Each number is 500 + 25 x the weight over the matrix's rms, rounded and kept within 0 to 999. Layers, rows and columns count from 0. Numbers have three digits each.

# layer 5 MLP up, 832x320, rms 0.128, rows 690-747, columns 160-239
507528523502510526482505509524505496536479477497482506481473525494497486473490509494500490500523517524466511486503519522507509513496495483533471486512511495476517493548474475508528446480480533506522515528506520497457485545488461469531493514
515490497505503475465516543529525503449498475493520467526491492502504493466517524482482512490493555477499531479523499460486515469496524490502522505514537466485526484530470485484496451518460519511474486468492516458473475518480516526494461475
517463459495532479497523528477521446495497508492517549471438530517496471495501511502512501493496494501451464498526500486478502556476494484507494504498517515489483511539515557508501503511498455528500528482519505479526475478513426508514517475
503522454534509492518501453482480480501499477536501460468528524506455523479533492519533496504497500522500498523551551487508493552482509460460543496505481530475419539447512509559463556531497520493551477535530478531465486471529498502543461480
554466495553502519535490520445491486488488476503533493473523497495503509510540516507529485464513468519517511520486496500540516493531477516483550482470521529477478499551500501460530494501527502437478452497488517466511518508538479483489426506
505461514473484492504539525508543522497497494463463474476505488499481514498499479485495503544479509508473507496508495511530500506494501488531508484527513472506517511485501535454493500476492526499479508475519516470486489516553521509527459501
510554475493507510494500483487496460520476523504541479470485502474518495485551550453471475563496454498484538535547523475482504507512477503530513507496431458483479485490537463490499492522555507541517503504484464447491520540532501519472532540
486458502496476503510523530519530525485487477473484541487481500513512524423489466500504474452477542460508489551447512575458454490507513512439438523466494481479486504500512473492536474471513481528489556486508465504477506492483464494487501498
528474531481487521499460478502492482499528486503475510474449549483536501518485519544486507489472507442516540489517457470494489487481496571464480464491477487460489519508528541526496540516511501468506505503505516509531498501538492523511530509
449510510493514462491451515509502470499468517528495543465459549536481459501496503507507468515446524496472450457468518523477475498464518500459513500483506531495471482510528469463513459560506534473471512540505481488558532492504517490486444465
516469496539490454536512554454487495526533558501467493487514504480464507496478491502514479482502531480503515474485520510469510522523479482530485483504494492479526513491506499517531505490489491511514501464460525523509528457481532512478529502
457516473449433459492512506490547511497467487476455494490484479536470474509474500496549504478519543479516498515455537509472501464491494494495537489493470523523493453488528510462445509527474507488535520528515526503498517483496456543486486481
469529479500448498440520486512509484424489480538480525520467463512523500500438547530485464505494494493534488492510496461516478496491493556491496528543469471517521489483482510488503464516520568541454474519545541500504508525501508512494499560
520527513511507570524454472492470492538497507525504504496458513487524519530563502544517502496471538485508462485493581486469489497496497539467486489534483462514517497508467514500516550532519498476526465515515499521503529453474510477487518499
538491508502461456511514495482511522480509506521491579519541479494481475528487488502483487506514501477465528500498535502517498501482511519483449504512468540534504511512482454485489549467488508479489528458524495485502552459493493482466514505
502467460474513569484472492484482477445525507536502438474528482469500490524498494520482514522517510500507492513459501503509553474543493518543510502481481511485478499520477497469504479539477492511503514481514485510529492490483522520498509504
499520503540488491510524516490511467499517530556495471500514511499544505460504465506486467504514508563507473541525493512492512470510505496492473493487480565492505517519512507482474545486519509494481471537507506469455505546474497536493493505
508521498512483523463533487477506529524494531507523527494533513526536508506509528481477484511500531526512529498439500465489498489522469466533492504472484493471493523490492514485465531455492495494493513506541470485524483482527486520496483472
517500497507508461500473499506530527543493517508515458503512492517525564506475531520508487513495495490504504515493545496475487504525486516496494482525537485483483471496500478491484524479492462484537525468480505510455522525501510490515454494
489518475478504495509514494503503486529458501559464487477513498518489468510513500483495542484512462473509482474527493484497518536555481539451536471521495519520502511526549469499536506492494478552507493474447504474467495493515497471507495479
549507496487508456493461473494517525481499463507509532471499497508504474501476517516528530514501515509521515508508515503521499494487493467519509518513500510473547497459498506521515514493503507474525527466529526481468496499481500481507518461
472475510485492455494515511498514517468468539507464518465509496493514513500482487536504512471507500491549488509497517503476556500496464499514498536478500488508465464502514474518467495494493484475551506485478486466502511477541496482457476488
503482444517461509491519469511511485520451502469475554454488515498502523503487441512555521535523530485512543497503477470487533504517502493536477496503515553483482477511493503465472537491535458489538515469503542527482526548473522472468489520
470477489521494484480515535447499522466522459481520496512504523522517488516472504527519506464488501478546504496519524529493500507479483542499489499509540519548520495558476510488524480450516498523530520503474541496491500512494486507518496487
475508500502501535517533492480563533515490505498511540497480513491510517557508509476458474457509481473511489466470525446510468504515558498490487483527501477466516469485545524506531517516497493498492527523509538485507470512518492498476469505
535481495493475507476511497491489517498541495453456517502520531515483511491486522479434521474490490498495513514520449513492515449465534480480472546496500527523479521521504512512426514500515500524499485494468482470492485476510499545517488547
481465496495481476553539551496497496495532523507532502468478450481485506481525523493483516515496548473527546495498483443501521437523488475491514509466456475470512467528505529530506506517488538490503493522495525472469473532497541483481512546
466504534523456498550498490453505537525562473504492512541487513482499477479463518441465505500530498508533493520532502527476466510522576511502508552485521478526524512602509484450549481469478529505506490540507482461492501515509492476503503529
520465468471496507499489464501495501506510502571432503505489513542487476532467503499495507501441500497472444507543520495519480497513472480484459482502453509522526496500481531567435478474530506510475529484479481549523493496481468478485515534
519487513545504461532480488489490486510542517510520516502501535516507512475501527522497485499534527508473515523479518514498511466463475498530467527512479517480484504532568485500500490523498505522522473551518519530508470494506525476489477466
532498485447473534482526520515513520502537574512484508499484473492473495526541484495524568478533496488508498465494533488500506463473510564554505495472517532496496507454465532485470488461504481486504543506469517537545470531493511459482497481
511501516502493527508508526494474504501499510491505488526500497502505495528539491491499494485513503492489461490494485542506520502512525519489533492478465483498514468511511478519510516523505524477492487504495505512524500486496510527510495484
518523534539535502475457474480510479435504504543510529487465499515513522536440503516486468518516466470507430517499506486467536511501475507499532467533512553546491521479494440532503471539513470449559471484533506502518540525493519519548474492
524510487503518534507536530497518489510452537502531525488468530510445491450489514507495515441498460469513487484512518464507518512495507489501516496478478517480511475477508497558505505522537500482538516492501514526506450539539539455492496431
512481475500524524505504529510519496528524517518481479510491489469457469481486525486517473490511494502495517503509481484501511483484486469509483486450476525466494546495476510523497494495509470520522529477465532532476531502523503478474481570
500470496494506465480488494522532523495470523524516496503482479484506545511535462501494519501488491511523502481477490488487483493495501501512499487512524497524513489502491510497512526512522503541474494501528544477507470527503520509491476469
512492507490529575472527512524502495480484484488470476499490505522498472505536509474517513512479497503473560533407553528504523524528500486502552479461481463502519498486523443527455495472499495526463506534456482477509532476491514484480495481
493505507504512482520510513546473522481519488485485517504490509464472455502513502524504466495544490464495507521497484502526520543468508505463530474522483471497478456487490504519520479479500529499490481510473544542496507496490545503477520510
545493502540498518522494515506522489483530547470498516475514507497480493490519453524541490495505518466519531517504478491491524472531485515516506507492529490496502463513503505515518521497518529518505486504541509524477509447489485505520498471
477501469488507524473526541467516446508533525465491451542570503532492496525514474548518520493504499502497517461541507500514501485511472508507512514510489509498490485516527544541517494526507526479501479481515466447497497521522515459500481497
533502478497502506484491462475489514526514533476499515479480474473530499509493503513518482482501490524498487510516474517484489547496525544510479482467476480542528478515519496503511488510528518495508478480517480531516473504515475478489502521
485494494550481485516535510518526491502525517481472503501475511472532540488519477530487522481512497463483521499501492521534522473510534511492497516521504495526505462539525511478496497504468492515547538509511503511483532516520553450507502521
491489490471473517495522468487504516474477508521481477508457516529550520479492488558504468457468496509529498509555444511518518513492438492562498509439500501469525496502498504473507493507490498496470498503504465490531465493475473504514510462
530481491479545490480549524511506427493490486487523480508452474475484570504519500490504520543468508486486472508467523550511494499530514531494504427504501509536501528485531474517518523464520483492536541463505541523512486511500510530500511517
522508468494487471525489478423486476484518539554500484468483485543517501499502509512502504481513458526446548509550487477499474505450505519502489486504526492481511460465547480516516534524519529499470503490507471478482545504479498506498503493
476483487503474506460475506502494519513508539532547518468488481500528521516478487511486507484445465511487488513481491482470478496507494513509502499473496550501516512516454482500513459497483499540485499507492468454495500488518473497511471490
492520525514519511517495459545488522520498487514505485508522518522529529496508493495480485515550500517497534502527512498518538530523468488563523468503465525467475496484576493496512487490524444457513521503502504518478514477490495510494515542
486501522474494516517522494493558484472510500492494515538503488493482496494491480465455536502498508515543509497509480516525539519485533508512493501505504514458479537508521545471492479499496503506459522534499516502530530500471546512511520455
527490503465523550518519472519496490510456512513498509502477499499477498479498539501526497523475482509478490477506476461507511522508482551518481480500491472505493520520505472506504506469501458458492510517489502510496481507453468485501491541
437480498495464483488484537497510468430492482508518532498513493450494536460515504486517503466486487519530526486549538472504519517539494466465473516509553531484495491456530466480477505509471520511521474492499476550510485483496501523455501514
487481527508504485504503483495505499496514536482510473552487480489486498485529455510486511530483471490500507500511491501462518516548472566520486507469530463493485479526495498509551514495516466489505502495510501530446500496516523490528494508
500460501467519498528486498532519457520522499561460452515478446484493526467500454492483508483500499499513472516459526469435430517496521504474485499480507522506497449532472461488531507484541522491426469517478486530512521520471483529472492526
502520481500502498535484514516504481518490508467463513513485472522499515533512499504479487504471474490512530509473489508489485534503490466531482515549536505480491537512489517523521564528470466531530490454531525475452528556498481567499524500
469506505530461464492480479505516511477502511517430485514506479470511523534471510477494516534525509480474489497484503516506438504505518489521520485516481496481527525553514466523536507505528477518522507501530532505501469511555475533467464501
492487494542497523547489474472457503536464498434496490490498500505447554474506461462536512520479489441477471505493471477453501468538499490460511536534458477486494526513516529476494452480503492529493490538482485505487494503517501453505478542
498488513465475492474531503513498461474507526508495517509475493503486470460493497512508502536494495474486470458500530519473522503504485516536476517500484519519495497512528516521521465479510491528473490517521508497523504485491516482496496530
460489491513517498515503524532530485481492476525470528510484528528501533511556508555495527486458528454526511466538504505507499503478552496520529565485544511509490498491498567507489541473522518501516547528464491469487460485514467479490483534
524521518520475555469537529492496522511483507484493481475500502497538445459490481486500478517496482516516470545465525495548526477473502470513563470511493552503457514486522533526527471502534511497488485510596526498468450465485517475486479541
# layer 5 MLP down (transposed), 832x320, rms 0.0476, rows 690-747, columns 160-239
486504528520531531492508538501487479525449483522538460488491499513499540499494493480455503478495508487436512518467491530477485524500479513529510485530482491479528487511544512445504497503465502507530490559513494483465519475520491516443526509
520457483475482505496471546512515490476514487474499501515536513517517492519488452529490554509539526499547464528551521483488501512506498468497545493477536517495494484481518503456532494463504478454522510495541493569481520529511448484496501454
492500530477504475487479549542453478483478458532478527486512563513547481475519517529483480528485509464506463525490478459542511487477514506490524511500503438575505531495552474485497500510511487491534542491508460513508551466479500489517507467
515478532518552489508494504558467528483489504509505454491528508479494488503489519503523545535468531517533527477499504422558445483509490518501546490450476545478466495482512481498500487459536512506480502491480510488503520517571476474486497538
515529467459506514575471492526489517510532536462504466462481553524541524488483511495479471469483494480497494483482469468444512455513505491494498447499503509474487539479470494492503440484538490445522549543503507526507471490484440520490520474
523499521517527496495485502501460455474526488483519455500514507475512474488486487499484492475540486475479539495516516507484492496529528485521509501523527528474500457502498438493524481474531479509513496544526473512488460509501518486505507478
491480486539486503515502466497484542483523500473467484509472550522516516478542545500464504484524486471477489454495524488463477538513507413499477518495469477521501485514530496511460496506523499520491531542470490469517508504496477501512514496
533450507534509511460476510494500480452509500525509527448460522483475536496474501486483468501524501454449515497485458531490491520545482480532501455520482437508515522538496506497546474518495486481512478471494502535526501482510492488515464508
458478489488503476525466463482501466513481519473521515476535467488505518515540489507512498525478514503540517515501518473513523514516510523526457500471508497557455505515498498506534566520534514470505508513530515509520490478556465472476515488
566513461488505522528484497527531480486460497521489522472526486511506539503479498460476516491463491541504505549498477553501513500491482475533486463495502481484521524518501485499480514517478536460489471525468494508529470526485537526482499476
528501486498468502465488505513501526527489470497499508470461486509491491554503532498484506449514508485503460515503518499485480492542483480480504523486501568499491470496505493475513502529548487512476495510492477518527533520507487507470497480
506531526541524495485491541490480484485467454534469478467542512492511524519534478490515527508506509486499477521465526449494508477479467481532508529544507524507507445492525527519471530517530517456481507493484525517485475506491480499495517483
511486526503526501478482514502524501486527520473514479458469486456479519550509466534497488509498518465510475498534546497509513484506487477494529498499485519476488516487541471499489517498501472468486488520508475542479508513519469504514517496
508521472480519502484503487485499495485464460509510463552500492466494524548480460494475494506464494467539506525529496496515465477466507512490466505495529509488510479513510487532499491493493485541454494519514477519521526490500530520505446502
532488550534451542483480510533478527489526485524508521514552486521492473515506463512479432500441494472501444501493551462447533478478482497477547463489478526459516521504518553514537526522469527527501480542528480517497539508515506491475471500
513534501480511519524503480468545481515503530479537536491502493530523513475572521504520494503529515506540509514504466482497537492501488480481544497480473482484497533491470543478490492480495487572462481510515470537458489504494547546497492499
490524511538525526490481489447548536499499504522518479478466485461532458513502473514468466534502495519525555503544501516538467560542555557531439466523505537557481505508499506523480490467426502551543510506501453517504511527509483464519512488
484493510495522546473465525507508478518532496526514496492482549493497532506471513483515480540511489445522518489480431457527435514523467476474528509460466477458493521534542539502490516521497533457490508474546461502537499498493479510463501521
528525468477490510512479487506495507500481530476496488501489477537523488495516503532503534497520500512499480479480502489482519513494491486516484492510503470518500508497475508494497500506508487528488486519469496532536555507536483479510501477
481472499524543494505515522477512483506490503451499536573505528472488490505467500471490487501513490470520520483525499513493505534527529495495508451507510514494497494508531534499504517489533497527537524499492501489472520525479489453518516490
489511496513497516475471464531484511504511507514543487529510524455533483541518508497492509482544501519509496458513539509518525475494508490509496510506498492491511458529514464477473523492509465477495506489499516467459543532465519515477510459
543504501542500513519508496461540503508475525510461550468529513497518488481461478498468482499488508498509496525504515487527479477504496528536515503448526466482559466487510511495476528479485450484514512478528479478467446497478504493514482498
486524524521500503487506460472462491417505516497526476493486474529519521529511499501483470487508498497472459551518463479486512488486480472505490510491519501461509494478477506488512539498480505515494460547520493482514509543494498493543558504
507493489530472507478479517502478540536491525488512485498497492497551475537519502477546502477514490506543503488478477503519450542507518506513491483540522496545447475477512528458513489501506475528448510525510516499514496495501519502517516503
504458512539473516522525522496527508489442562542489518480507464509515551492498483506455505482505460499497527510548511494542468462477516497502508506483477434483472549485517525510509487495484481461464514492520454512527490473533523524518488508
530476483463492494488526489525515514491503526518466497492490473461463495474530489464518530480504472503516527521499483502506504521513498488517520498550472493487492491447515476517470515504507508495485457516505492500514462455503433515469454487
489517478551497483550511481484505501461490515498489477461493545514501453478482519503532474479527422558471512496491513454510436489498476465510456515508495515537507489516482464465542534516503468545491501485529522510481518478507486459504524504
507511473508481522494511572468502545462493448456541501576493553462506497516483504460520547501488495494486531481498493496535523539498461445513513459463507475487501477518526458535494471471494518521503478473511538468539485464498473490482513540
541499489463539499521520497436487506523457519495501538499501498493473506540466505469487514528505440466527515505463496491496506509536518483507509528515500423494500452549444525469516523565482508480538516439449475503518477542468520471526472560
516504510509498503498513485481504486494483512523486460458518478508480536481527546545498532457504511517496472500526463480503526510493533515453493460477517481475489508529461509443489455495476513473535521508512510508525505462479563476440483465
502463509534495502506504496486465447502472463521507535531510537483523498491455517531454506530491490509496533527491504560474544508517522515529527497522503489485479506535495505474512482529496460521473506485470481524523523544477513464541476490
491490497492502485465489489507488505525478532477513525494472497498518484475513517468469493501502521455521480520492474535485497503522543513503502471498493502516515470503535475505532506473530492459513479477518490490505471479510515515507516524
466520491504474530477489427469521517430471493501479512471500474470507523523486440455480500465474480487503514480467484469476558526514494551490501522550436510518479502495535503455540510517509481504525483479492472529498489501493484528485513475
470459474477501469464505463478484493506489525513488495511485470494512497479508512510543489508500487485482549506505498488529479483445481502483522479553531489487471481520507527504527507490478501520492498500507502492509545519523502486485524510
505523503519468530506490504530511511495511540482486487530495496474512520462472486528476488482494489496513498496463468510484493497493511469448504479461537488549543508507487536476506471455487534529504481479498473526507500518491485515537479505
491493498486478509486510521500498460474511503527512495471484508494512453494523484483519498460505526494479501488525498520482512472495476536481508521492500475517540486428494526481479501517508475479468454509514463524557493501526484489474462457
482464536509515504526466520533514513497535510514479525500484488533570456510456524482522489486447493522437443459497503457495566548507523440498496474477524497504523481479505522552469474529523515479505480531492462489463476497526521487470514524
536452501457513526470497516495518523478483490499527510506513517533525506482498467504531510496539514485526497466511473479476495478483521515530502488520482496484477536471512436499513470474493529484540534517477465513473470526495506511529519503
487521532500523513481473532467506478468463495515514539516475530523506513481489501519503529519521548500493497510526505495556508473443517516501513508490509544481484492488504502463521533481499503496469514545490474535493514526523519493498490513
521516493423498532496519500541553469537498551548523520521527487530544533481488499502485529522470517545462489512496480529530491509501525504507488489459458526473546487501485502516520469498534468456476491479470473517506463531461475507513503458
516465494463468465530533533501509495472533469509499473527513510493502492526493521490509486493504495492538532533479501473506515487521482537488538470540500522488518475494491551499488533511488509497470505495488513491503506497499473494474510472
479477495493482507520512529514524506470459509505468493531462502509532513511503512527526485503476489485479484502522447501539490459483495476454477497510476526495495473505517514514527544527505516515489480515505484458481476508522484525513496536
519516525482527471507531529475441485510452517483466477510540497492493524514459478517470527527517478442522525481523488441441460521536525507519534498496564448525521528504540468513548548493504487480532515517496515504538499495475472523507471519
487528483510501488502470492522469487534475505514497502493504467471512473490484482480478511493525495527513492502499462463537558525491498471492510479508467489514481505524493484498509513472498522478518453526502547493498524543498502503505440478
519521527537583502473510495485502508519469478521476506473542530488481499487497484519516502521528417457531501478519506453503484532499504546474501468499442493464524514522547535501492470500494495492484525508508508507488516502542487527482513476
501502500522493506501481478524494494501466490493492492526496499502506446501516526488492501501468492490481526519502513490510514479488531521477478499479500505492480480504482498473477493471491500492525506485482520487503514492519502463500463495
543511495499490540552454487485505459505553564466479521480508525475525506484475485427517492497483513487483523484481521488485525552460464514482479504512455521471500502472520493485528525506487464480506493497518524469508435492475507498475561510
483550510536533503498496509523505515500507481486518493524551502515502505468503460516485516499457489491531500464512516523542511477548505448445492503522487533510447504532530544540466500500518512490499539487508497487498478518487500527500455451
488479464508499523495497507482493507491495473455556511504563519532515535511484482512493487488472501525470443482480492529538477466486485556501485518496481542505519465497480481484465498501537521486497529523483499496518518492497519535487499466
464509515478522517519435506587498465549483447497501472516493475479514515448509487541504506490486466551517488523441495471539537493527478478495464491555534526468469554455528518493465486508497557459464537544491486483515450486477484492487507483
530443516480527513472493516491504512458468490473488467511550475551451491504511472493490475524487510489538538485518507525460502502532493507476502473483532469528523498518470493490496491474518467491532482465476509539517484478513523502476501549
551513511492473505481503450463515497487505464507533492502454491435502534469535525536481442539556487520515516480469476529534520504519511526496488532490478496503552482523502458545508516508474514507486451518477520522469491502482485529480541481
501519487487511492443527541425526493485517492509534546501506529511496487461508500474521562500498491531497522512504493477515515493490479477516463508516514482513536539490497515478494486496513511502533467496495487507497529517534514508448457540
499533530470487506522527525507504499507496519484485507501509493524538501529535520495506506507512499509503515519485511453482522480496482542509477487471486504468470507527528535521489468494510501495498479516471518478524499484497501496496516516
453504501503449473501479503541505541518486456498520488502545473500498491492559507499454542486509543501481472497505544475525515499490515479530480535528544511513476496508490490459486464498456485473505466477503533507458503548485522496551487485
496474484488484551502467473513510513465482473487537493491504474519475529555467512479491484491535513488505526513536494509514494503500470467498498465511537473459548470495521489518512536476451473497521481515476494483487528444512502507479488465
520511489497489485512504502508486478517544500534474489482474451489483491491512480479538525522547459505528484535503518490502437506539516549538452500488496514516514489527524458477498512499534501503497490516456496490481483521472484535518490499
460558540530468501470462502482491532523472472501470531525446510533486526512498484563498525499491524482455533481502489549496538484509503517472490478522522522520509479500527517484485460507489501540504469478519471529486514483504509463568503452
# layer 5 MLP gate, 832x320, rms 0.121, rows 691-747, columns 160-239
473501511514520488496498508486567497525525526509492506478529495530467521510560481470481485509497496508488493450536446517491533459439493482534506484508481522520482478479489491479529495499504498474483496527498492448494485527515492474521506484
465532507505504502530528481496545489510524423480495493506506502467538530511523505494542455491487496489476518499469535455511509474508494541485507491482523487484516545507479522502479452474478550510500562525488477467490483476474528506465515516
519474566502470490503536517477528452465537550498482466535478506522524503513516511445467506483533482498491496450509435511481528461520488549516487486530526477539494523546473556464530469513512524469502526504511508531507516483499460572493486564
491473506502453551500488504478501479520483513456499485455490447521494516460501537499500545473553510508487520489536470476508489489480522524528535517444510484491506493538472463526538505485549504453449502510443488481508552484507472484515459540
508476494484501485453528479530506530508496525511511470506509478536464475546489492485461483481517504533508441516549508490471508497493490493525531509536498512512497482501493529459497525480538514495459510539468466482503514456567511492499533511
492489517459461510514533527492493507474492505453523475520508515482551469493473512516508473514455500518530500475512466534543487445508543492516508473496498493511498532498501526511470533507496531503480475429463525530516504472481475481520474481
481499578510499492457500514437509430459503559505486515510471518451476555495489539477539497522499560541484539497467454522531504487544489523479500501512521510482487555507529500504516542502511476463473454493548477495493488540524530473476530491
489464531496510489502488477484527482501489472509517526486493501543510481541492529492449497506524490498492489469506488530486459497495513512496498495528503484471460491527489493552483448518491461490518495499498491499502482516545504476447505521
476465512475528541500514509532477499520508464531459489496501490550455486503521541499485545510504509563454481509522443519567534512528539462451488430495494514534546472471481495490514544515520542469448554534569518495492516473481554526530518505
521499493500553518534497496488486492544495517501516529472491471496484492495506463445495495513489470486503536503515499481533461471523527519484510472513487490505506495519488500468493484454460485476520510509520482523496506467473482522492474504
510500482490487479533452438474502503521540493463551502499503495491511495536491468546465478541476517472504507480498524488479542489521490495482466462509510493537498490499506510491530512510471515496486455497490480488488449543537471526504467489
529508506524460525502434477490494511520495496552505485494533533475486533438473531494463523490492526487534504540482475506456515466493528481505519507481552516466500482505503497497549500495444491520512524475451504503434534529526501459485528505
469521496477485461511506498467509490533535507513462481528485485470518502503494410502499495471431518502522493526463530505495537449506521524481494487476502497464467513502505541555527514501481485524468514497520519542505532506493480481483531494
464496502484500505470468510518496489489546517470510457557520521489466530508471485468504466485505498438490510528505530525491493491516542527445537468485499492476540481499473519484525498522463536496518484482546533536502564512485521496534505523
547516492492498495503523495486514466500511521484507528517514490480480515519539494485533491505500500507491461493452517488506483459460493513473484507495472517464509526509523477486483509540512506483514524505494503557526522515505526448498547493
499524506524510478514541549536485502475497526501533492474551498488512490511483485510444496487506533511486494503508458519525480466520508523522491453527518528480497565470522526502504501480513495519514504485506490474486463489469480513512549492
526525471468481537468449502472534481500479519523509528474446465521538491507510462508494501499493524472538554517435445544485541489521518509515473497502519474489493503514476548509470485459509502493537501505493473461537510457522543505487522507
527457500496489501506456495479501509499498493547508490513464490489493501493485503491531519508495523501507452495534507482491492505515522513489484434538530485521488508497488484481480522501485477490529523485498497512490507526492506477504460514
521488491506519482487500543538507449531492521533515499522493514493519496590559501480528522477528462516515498521525530486525530487512513476509493521514512450537530508542508499515568510502555546488508473470486530483528480516488539505492492486
498514514483478479487487476524508477481501465522470514473479488527502512480509501503501554502505510489467546487483535499506553519477530535469515485498465521488503474489478479507498477452513504493516515518479517504497484470446503508510491546
493510492526538502511515507477466478517528487470503483517493501486503473494520521498508482535516485525495488514526549529494458496487498489506507483522532470499502526522496495487488528498479501497505495500428469495475519518505510466505476511
524494520513505497521499525506516526514505515522521465474462512481474483503493441478468477499478491545523477462517513485474501481491490477497516546506514520501545539489501454482490511468494477498528533484512515506504500466521505513473526502
503480472489498511475510463489508538473523500525526518536502568460535528497535525489520462535491525484498523512550488494500520500452539455533494487530482522507476512556465506555492481515478514488523470499484519511470509455512489506524471481
453450472525494464505481477508463516532499497506469518496498522519453520502481502521559485506512504472543497490504521450525516475528526469506537504517521485529498498499496540531453506511509489449535548502504514523510534466521532495507521533
525535499489511517504514505530485518516533472505514466505491551496481510530488500500462509492492499504533460494474496507493496527493514497484495507495477498459446518505483491494513517490474481498530469485489496506522500478466467509519481509
513499515493484533502497437506527500479456501541521549477537468474519528474497505522447540528490521485490492454504447500546478516516534530523464500477492547497511467525529463493492502466491489497497493522496491478443499542538549505477486520
496510469454464480497530517463490485528492543494484553472487473509482527516507471557464498497469488513465536513495424509498532516477538494462507522511481494465493510496521502464508517491496513471484543535448466500476525521508479552523486447
473502477544507447440493530485529444475548478487510523487451495488518483471463474501457543544484546491489522547509498511461489467475525533467546458478531471444490505521443510512483478517463505520500495488510514551458526455513550506542480467
511483553509491478475541500519546492491462507490509507488483486492546527525430494471516489518463496552483509518481553479491472490498497498524528516491504531553467462503502490495508515452519465536476507466517484452466524519517488481484483465
463567506457477471520485488517520463502524541489504476476515506483505493503521494512536501495508492505475461539539481502530487539533490464480502510498456497499511539491507501505499461485507539482498468464539476495483484482496494513481506508
525522477489481525473497516484547502470499528489489486470491514526501496501527496470500519469499517484467505523519524504498508487504517506483496476512518488509447529491482510502466492525492499514521497477487518521490533504509510488514521509
482515511534491518538522482477514489496518513494552532449503472501499495502511481481509493439507490481505510487526484513533481468535503484496562501513513515508498480446500472551514505514508463485486510481465548501480483478514475547480458491
478517544484535531513546497478512477513467496516514515511509504464511522503499499502503501504491507511479504514503518475542479509513457473531488485487545515531497540513493495505476520521496485492516484480532499502528480537506531565476483523
491523511494496447487502557449505485514529519464489518514509547497470481430529476523488451515518507554530489571517492514528477443486471497513493488493492488461494531425482480493499503488475484509531541471462527515495501527517538504514516507
523478498484531473494446518501515505521529489479494548521500452496514533484526490520495529489500501529491521504483499520502501484523526476508499507503508472495440498456510492500513480490508504519495496490496540486509436462500521529526502511
444534458474473522493515494432554512503540500512456510488484529490544521496529532536485512476577512518478530530524484478477541536492478442534500502520480475531537534468462521512454543503519536538485507557468506466501525504541497523475477506
527495493525553511466522550475514515487520512494508506520515484485453514497485533512514516537529506499529488492529487458495524471502457526515479513511476491514506515516477478472497482471519524485479522519491500455479499503488527531480523486
449515514541482520486478480457509477580476493525519451481527471457488434466525486522492518478523473503510521513509493490485517471500513485483535536488450486537519510485516459542502475514533513525493514508461474518495502531509542534472534494
526509467501508579563520488495503545544490532492519516505498484503507498543494475515459520508520512484530517513497497497499481545491502545518521454529528486504488480519501440495502463484486485495503520492497504518498492468521536486512496537
511483523518455463533493488510505529501521542478494497485490506503525499530517481515517528520502493522538494511503480499544525514501504527511475491499492473465508516453528493505505496487504487494545483501545533473448542478524501499544477526
488456479507516512501533491488459509497507523489491490513540483528513513487453446530448471486489529486520544489484484503506529524495514494505492510515495526504530502496500512503534523471484512540514510465535524523490495514466500519514486512
518544506540526515419446509448476514474545505472489523499503508433483485451519461538575468523523511468472522501508502452484541518561521539527546489497506527494512520521508527493470491501527509511490496526508485514486469492489499527469523514
485531545514535496490508464507506507458503494520493546517496490487511508497507500506502543491509458472487490513491495495533491512476476510490514482501532522511508510459500488544508520499498509493508513500535440502475470487558496513468503531
524526474512520492497518496474515534483536449484467490464477526505486514487479443506487479490504435522513517508503476509496511500499505507482486493479535503464513502481498533524545505546507504538515516487499474518511469490525481500526521494
504502488503498471479505492513509485497500500482501541492502515502497507536500483538519519502479449485509487498538502496489507497479494468546519502508480528467498496506495495484499532512497495504492496526529489472471499493485495509509477487
461508502507486535495501507510526480540486521521461531500507474502511527472487538519506487468497527443485504447491518443447480504448499486523484524539488502525520484530542428514474498504479499496549482484516485479501513511514476467508521516
488509510522503531490522536527508487471513525559514493487514493543430487531476524490459535533509493481476470502441504535507561475489495476471514488476485524541491500482521467477564479453478465475515466460486520499505500506514483474531515587
455515462515461462486496509522532483518489461482508538533525511548481498483513504527532510505537476517514522501498496510508514490474498469524485467538455518481517508528494508461521487483479508517495509513514479467516519491474508478487478483
481461524516516482462485489474537491522489492488466478494519509521509490504478514500497525516502498534567502490517500461501478488469510492521537511496475513505476535513463494541498451556511514457486519522526491511525499494492470444491571514
492493506513526507532486484517517489454525520496480510451571501471481469486509470506463491487521536489429463526488448458505524535504530518503458522528509484528499488554511556514490508493473473581559494469503495506448476466504475528464432493
501472466520510490541488476481533511533494494516514479534500487500493522519522493529505549530466506494524549540529513521491536460497529494515486487496465483499503476499494480554501481504520495552490467438516486485466528467486476505485482505
535514455484516531513519560492537475443457534444537487494512478541520478466532506526500514525539535478484518519534474503523509488458504475491483519500500513482508496529479427498510493511524517505540483508518518455516474498471487492493492538
479481465505515515467488518484480462490456494473485508483528485524487506509535503468507523493502473491502502511504515507495504489479490527485513496511534513521510523483512460517492503485521500535499534510502491489497484488515477505499473502
486498516524494468518467491511497477518532487527515469507505542479480498512470513486534459493507503512552465494479496490542530538499494530507500527471516496460539509513498487508481494459492507489467523524487456496509475508501527519472483492
512495496536514468502518510517509483507489495461527518492507513495476436520523523505507486516531467510485485512497485457486494474530503516519476480507513492532512523494505530506515496509502506446519538519506501496486535513514503524502471516
500503487525510470472496532533518470495510516471505535557456504508487523491490485502523493502485514515485491478520523448521495500470542506487517552468510510492507481502476509491523553457538496509503523503511514493519466468488498487483508502
454557490503497522507507509509551485473492455498512515529482456490465515498511509540494513513500522479503508524453526506488537444460538537495495478547468492491536483511454528500536501483499468499520537502524521505557477525515497561510508459